Part of a small language model's weights: 9076 steps.
Each number is 500 + 50 x the weight over its row's rms, rounded and kept within 0 to 999. Layers, rows and columns count from 0. Numbers have three digits each. The size before them is the row's rms in percent of the matrix's.

# layer 4 MLP up, 640x160, rms 0.121, rows 0-80, columns 80-159
095:452589501543468468505412512540515507492418466402509520525537504488413529401545471504474507464494476470495511516456493559398562455485515579523542490496557539473408570548468528552478510490427440563458409511570547479467532543504589518552438508
097:571471563584430509558508512568496450555479490487555491521389501582518505472482414482493529486524437448549440523542521514499464418553535462576400515490481556495463518520464537535499526458563553488512444455572463523516481482574505541534465450
092:449596544509491441470510439495476570572506554503504454413447564498513514531524537449550571498397481408405490520490519502464405503428584468525495400497467500464506539490519476471543516565532539489473437490442526462620526526479500508452550435
101:567529488535442504555487503500510567587537380466533579590458501463533392508556528475443471476455529491473472468470512464495438479562525498444409471575454363512463534578513593583445435548495471389605430475504508523388485465527411450449471539
109:465524530464575474499452517531450560481531507493480507571482473444521412604562533523479470460493442438533505521479440488457495549491550534401563449404468529442593438528504581571447486546414532516431594477489424463475606518562494552603491464
102:348578523429523466393468463503460528406491504477541479569519418522419548517623502454403507510444610506506474491505487543479587494466470448530478501551586483508468517429547502511499517502559558599445437426536481500470555566532545431451436572
097:557426539483520633552502578455572466414530498532476549510515489503479486469526584417403476556528463527437547453539514502496502514453519498502550553411568531509523431574480489472491486508551600492501470509534397494448492511491525494590429543
110:525466511478570534540449416430491523477528562488559511478516509476443512423530427457427487556494439559532515539480537494551556424474504554542544496458523638420589492488493466509497512473447503592478438517519515574451545482504451464550413573
105:543496433476517488535531366523593569456495481499433484520436466509518597533537428504498466503393483448583536479538517411443498556519494474532432454427506546594544550486543497513535447493543414526588541552513524544463555517550559573404501451
096:508457466417578510409484453458584555449446443494509526540508503486539546480459521499411507526574569531565471550421472573480459387434463496427357444448473538550570508445473472443474537511517477406485501548546470575385531541451499531476463491
086:568548465441612432479508464508506558452520415507487476550473437407469531525556508517474500571467481546451525526412550547449494619548508516570392549507423501495443472533430455419568572556506546460458494520572455494473550464474571541488460453
096:452474581481539398521474511537536442486584470556512550499555484514495569526383601468502460341532500459561533569489538526483464437557528570510475443494462558554436540484496543501451576559484489429531512477488485503530531513486442487429502478
097:433512536532571527549466501451562490476486544634494506454559409544449472410597517476466539480478453588455498486594576552506498536573586496406553515536509506497488565458523364361438468581394448534477518519506444523543440448512566542502518507
106:468597437566441459510431529450448492430485460495462503480507467482550456477488478486491441561474367516473487478440489389382536515481528551482498557513466466497500492546633498385554563452425494457526497505461517533583385523499473510556569489
097:465624567550452435427466505548449591495487455457570537497527452579494493425527466516411473600466513533501470388569553532414441465505558507450507528569492483556445476593433488573471506494506423485498505554474535582461469513433589492504452564
094:466439442476529558560518514541437524512493409449569452467593546494595517445507464469438516529427459558555472627545497507460508530433503530458546508406489471466493488594506493498461588544457469504528462463556495385465458430465490538481544529
095:618532584456516487384485560541545464453481490509476529475541493483507449507449543517490531421498499466471610525602521476505548497442453643523457354465418518557474478512523433493445476480428509522465549510593524416497515476530536421485479425
098:513553453496554525480530464485528499459505441490565465427536537553450526538511470417480530477467477462574504542617478408465497545563552561538584453480501491504538432441525525461433506527495566507475478415492611491468561490426430527543540436
111:514515493540510558393412455600428558509548473512489499368518542484441455471473541531471517571538446501396459515573458549424442522485489560560442540507421552524549487522538449377494483480434387492497512493500597524560515548521444562510516549
095:481453604517581497519549582548543442561533556462529451552521552511541450400477574524494556519576437472485565501457513465478389524483500481447556445460543507501448498376500516440589579445531448382489446522468481516467530566451581441457434487
088:540507506441495546481460469524447507417488427419464510513510437579437479587480488531468524534491567516432432529487535453518522493477479550446469454511514521343526474432576522442516443510456458462462416525598470381523628501515572480565460474
110:532450520482524506511422541553532501529582545562525456501480506484442482456553543481477524444439563590522481434551481451442447522464531414499544579448499532510535505479530466485560480515498459563522491483441469646498596434519432589549486577
102:485486437497512478603501500594532510458594560458439561517555481542472532482598482475538432541469444502477511487569583457410505443442501456550440445459484433517585599544470552586518490460456469522518476543515458527493507524496440516505555496
106:512563473461522496506449470532518456515479454506485610427542506465500477500539505503544528459445520479443456543519579509476443384541505463484569586406516504445446634525475542551498468455449493449522540427500519605411459527525497578426492501
100:537419530435422529533436458407459453502444515458583522485525523562586476499490448526484566541413456505500482498487500475493455492454501396621471428484459561466491427460530584526499518569597483578521466459453478531503524578507465568565494651
092:456538523519432474537483530445470494448534505530425474555435501519477460499506508453551534564560448502519477612479509521456481523530533539548528494520566567465468429529449414480555554443423520511465532517462532520593433435517579460410515559
100:544561535490491395552466385583550526507554557529475498551543546554512497464394504518484557483457551551519504508542459441488475540588558516539556378491568491485494565514465459517573532525501493499482525522534549438465514541575499532479510461
097:529470482477511496490417545576478482489531513555484426489564584430510455420549389533525607500509460508536433573518482522483479514474589452482475526586433472548532507554608499413481519486507553528529526418571512523549509549538548510551454567
100:543566418510589598568416461517570441465413524520506428506504470469519498494558395509531431541446562592552520576541488426465432462493492577570471452541484496450505466457531496521497498484584487548478568541550460488498512404518587561489508469
095:464448454472511563492546484573547465477392478480578477412528523534552378463419480600500465418398418597473541473484589449508543505511435511542534556534476480567471500491508457487483540403547540546507446513411569436509545517498490568534488581
091:597508451464524534482518524474548499568528558462519568480419581531474541559456451547500472453493490516502566416443463521425541450479423417604459463495376535478518488480563481512581418575520462445517492402605394551480553443466516563529552472
101:510453553543577583485485537590442545572534407485563502554447470482514483502429510583481541564566499616452509512562407494518541587517494551432451575485530560407624512515469490449512556463604439470473408583529543536545531516549486499447433503
095:476436464500475534444550524495497524541478534403547417578549418494563511519406558423505494500498595576490460505460401525522469452525595469583472525473534459527481517470468566530517594536481513562542498490455470457474508450499513485568431520
104:511491516411489499427475552419568410446560558453501513485442476571477474559508448435470431487559539431547466560532407538515474479425497462621545618626474542544524544502549527389528553523561447538417504515386479512467563622500518556512511506
103:508492481504534509496474431402417510527477566471515520488491440575475519554474548401348526482464461414453565545491400490452499530521501546454560565500497520546503475496541559465544494452540423495545433551550655561502436448466493526638490493
116:604521567547473485470516565525622539470504600521475510427477513397423453472492501480415388558494499462546476531484477471513555479465518494486535466535532571434497542487511511471510433512491433579506573595553529559529463474517540604549512496
111:475554447567475545483475451471579548527432411435414543372477467488592486572538460494454582468513583552503536480497563455443479423618460467417463483389461530509524485523496591469492473540418503460520516503588496536461573528498526523504498585
090:493431513486513471570503456445559445555531511527548523553469490501501621576410551458503525554428540475571597537476391554467548550489512569501538478604547433492460460445512520556520551480475448479562487509523530522465507499494553452428482479
098:556457537540506535524424524428485429527497500495509448521479492462448452485403447644521470454455601524378482515484462546451486497504438484548499399515497487466577519433573491456516508480451498419446570545455466520520608466452541521545514464
109:471523551534576562513491494565448483563457575535365610460547457530394406509505510506460553540525536518446530506487459416441447516516554535421507538456498513497650499451573454439526498419404493453503497450423517555445527559506618495472442531
094:529486456449437551425479621577504569476526493521578441477520581533485547547416558572580522492464537480526509411538508493433488518516549598567486450461404576472512497544530548414483481502491485597524500590549465496430495534511535474445474643
102:530534509483448504516485563440511594387505523427541413519564448453531526541487479519482511581502476559525537508468529591521511542533476532534486475458516525555581430502495503391499411594585577583489411546548424429452485435430560529571472495
101:437515480547458639544482401592501447554535500556533548518449500605496591441524551546455508536434473468494551514482631522451460466456539371436540439508486527640479440523547530568530520550461594439509423472581459452423576516528475490440521482
098:529455468507563577435447490519491538453531547472417519503442456592453395543529514559523519472562546494465553584502514538497491494448544570520521368563523511439581515508513464548520559506492429473522451498436497463464592446465397456546576520
102:579531509539481496409474554459534454530414539493500394470548485580397487517590423489466604485545530473457545496504443447469499547538523464445420532547496481589520432510458443513491456440567432427545485534500591595519500474447518552538391461
090:479475566501505450476513496447414490460503502490492486467525392412462523493505561496473504517537559529455511521559554531478429563575572469482558522455434463523544523461517530555522578509491557438619476437578570461579493431468488459492489457
098:556474478561533378578417482503378523537515465524514494590400570427431536520596476489628477607492516533574580573439531556355440491515442575528533587571524473474484490496489490541548551517500471430437465560458537495501549514525497432448502425
094:459546528457454507459490535530496636496549520483472593482400531535507491484544448557392400419548530516462496374551466502473538539421606532507519502550489479533519421550523499506528615537443504449531448539528538461542493396482584508511564504
108:511507501513510481456477493587523496585489462643542567506531493516494560470473477533483445558488480475525491490420478467501515490519511563538510530521453477576581596464516614558485522539512432444479573568619458494423500544453488472475479444
118:403411459499482449462448563468565468560500462504554461461447567524454587432488508410471520588446580513476527558542427481561506556533515541454514478482545557566417499545535567531592502505490500522472452478478553541450518366557462485530475524
098:452481477498493505501331477529454408466477507469528536475512501576467421506451460444521425605523473522554466471542435515484624605492528581485436516453558547498505526386497513551570457526486482521627473516556494443440430545517464471501504467
103:472467430529559600490379503490576522552474557485452538521538544437398457481574435478509466504590484548522484502489503533448476510460496467475492473520530586568474529536491502568485484510380530492441458408498505486526513516541581455494478440
097:501481527548467630475549490490516451571507510510519593433544512410467517454469490522558608412428576500452500473497491532527526451421516396495429527553517433542543540491481534475594471544390473510463580470528543434535501476526515466542488609
094:498557442474566526578562556520475513419541607489493550496507564563554469605534503552545479471512550509474480561481441434473488440469528504518576522528547445522489524549533471605444555559469485488461528519566565458428478503494522500466587542
094:439503480503541514424535437485470542496492470472492520468557563537543536571491576598443456417446489463474473462455502568464431548437627505432469488531423475518517487409473490543560445471566630392478402583542537542568515496484553518510572524
107:490518537456455459520611515511539545517635484484545474492569476532482457577443497429558489455481542588464541564544464530559470403529485446481435539536569459549442455531629408459464477533517506500417476501512541584508502439429464508470544473
112:535619530598461451489534527416537379491440426448496568513451513477596420566602440440491452464514415546493587492560534501515543415449527522478481448524482506502591515498451581562547508438540510381515494542536529487461473418469488583544531515
101:566481443474497539446426520506581460528521466506573493486455536538515499461568463413457520455532395518405471393533493488478526522537566603570416571497599560489484498500509488505472469500573453644558486476498511526593428512501578499537534382
116:465522491530480401507459540503464619419515495542552529557520543445502459558517501456430396615551529507533538511461438459444495356496471461474494534524567475485567494413565512486507527493546512528446552523464432489573475596518566459472491400
103:506548549545479515599463491538480574527369413531437500567492541517449502439501515471491434554449466457484443505490524480504447504517515535439522531549441437386572516549525546455512625489606493560545477595446550514571519430494483657579471531
096:534524511505586512538492478474462482450545528434476518588505369545488529437585515516525521421488538465519518535547508525507492507500511358496500520436548570489549524457434539352510580524495450587483511536523495536496524451462519470387432511
090:465414583548515402534503538525473520495531545462447580398485496507471572485577468540518446494498504435579638519471428458541494559521484479509567477525593463514470501561526487417574471472529548535531480533390535549528502502375522484512566512
105:532553533504500506524528461476439444429528525513568532504464476558571502509521504478586515538530454540498508559530549536457489528483460438449536467533470507559476450541541508436475510553469445402539506412519499422645480459544540603429395421
098:559501478582480584471493537486437426561514442511520486512501505487451518444467415484380460571449526606569482537522602550494527455465616587531534494405565526531450473547473524577455491470511463525528461509524513534428472484452400503525506506
091:461495604542470455533572489487513452506575515524591523505534484455500488567498557476475485543542489541544558450438390465405528498528453516550450516403690516404559470513522486518501509540408538387439489501560412550412481519483534530475469455
102:461546482477471494487520425593456462529501458478569517542452571555461521564498535514538496476482368474509451567499594435461500475385472592566542531450445466475560507586453457486572516534421455425482489538535511543502516443600542500516518492
092:529465554506579447596411468437423525526443514582390528508490552473606538572512504441522460516411524540596425464505516488444536531494520418453489516520462540493496501583606598416469533568505484489471498540380532480591457439467457524444555518
094:572499378522533533448575492605481628437515454532500479538472505479547514564516591553478546426486470452489571481603462475560476539515562494541558484552481538442476519492503538478558456472526493518523538492485455471572415521511528551514489467
107:533457574396382519507501469489494506473436547514532530515459493492532527427493522559365606535494432482415531450612450474510502499450511515473518578437457488500486519463532537463533469554486465538465544396548463564528505588514470475504507545
103:469493477497508474519549527437546549537468510467622542420501509555508449405500471500474486498502408535474535480488518464468442461515608597502453448473470499498497521451523390440541508522474537461485397528560487539478554490496515494480513530
111:542515474461495444527513519501504526529592456595531477576498522510456458482546356435461516480509391530483497428520476522440520419458479557449478540561454552458410499479651508470540555562535459464429471511523563491600559425426539504510522471
108:588535586545467499399444544497460519513507582483582521440502566514515536549567432519490472523504440571457439470529508521472396430536465499483434524478427476562456463542525489531522514516469519482477436505537441453530626486498426491456545452
087:521464539603483573582390551568533484514534502528526566512433492518437512535510474552570525437477541449508424536477454488456519461523449515628489465464524564400505376579459516442484486522562517566567537555537517519481444552526520454512504523
102:547408479543534421543420515493465440579434490549334460459496538449513424472526452510477525457460524373554544494497482524549513546539569540545421507512566555406463595538545567502502495442526530533453508548462584533550515424492548525474479448
104:474537538525493462486458496562479569488511466523451515467538499506542569519566607483457546427588523555553415555531443490503450517479508468461538549565512424480544516452573449567459489423553516399474567509558506545531464448475439530607445579
089:408466433613516536502412486414467459456443487442576491534528491513527621491496537464578531536490443522498506534445490493443456463518586485488463503475402581497547420455530480417514496449431451430504478498608541449507445471507528583514534490
107:460467423508473505418497501563470419517472455526549560540612542494547611539562504412441501485483513554477544474524475511480572463544371441500439547470470530630508500498444452585487471450520394538501479461526511539500538546511480501551502532
101:513591442512466464449489459509512516571525530491480513421462497505498520552524588394389483465521561553451503565480403425543567538470455493452513489447430444499525472444438490538605513522456534522556434523506490419432474456537481538490515415
092:455525483463440498501524481455503508606495481448442554467434560474519443470591542533522488535470480465429558594454429477501398566500492528392544469483637451531522540408620420481489490509488455565456437478484471516470497357576514463542449546
107:444408525358455520609522513560426469494483523510567525482436526492588472516540417475507525580455411527540573468475577516544553495383565597461507501457536552471538554559507495500484463533415509517579498567544435539510480462424523538526461488
100:495514440485459533436498465510460512448445474511484520444433585563470580492466547450437534462496532352527480450529443552500556534491505472372485494549475491505510478401567508438563518506374522593431528461499472500549510487524442449611488511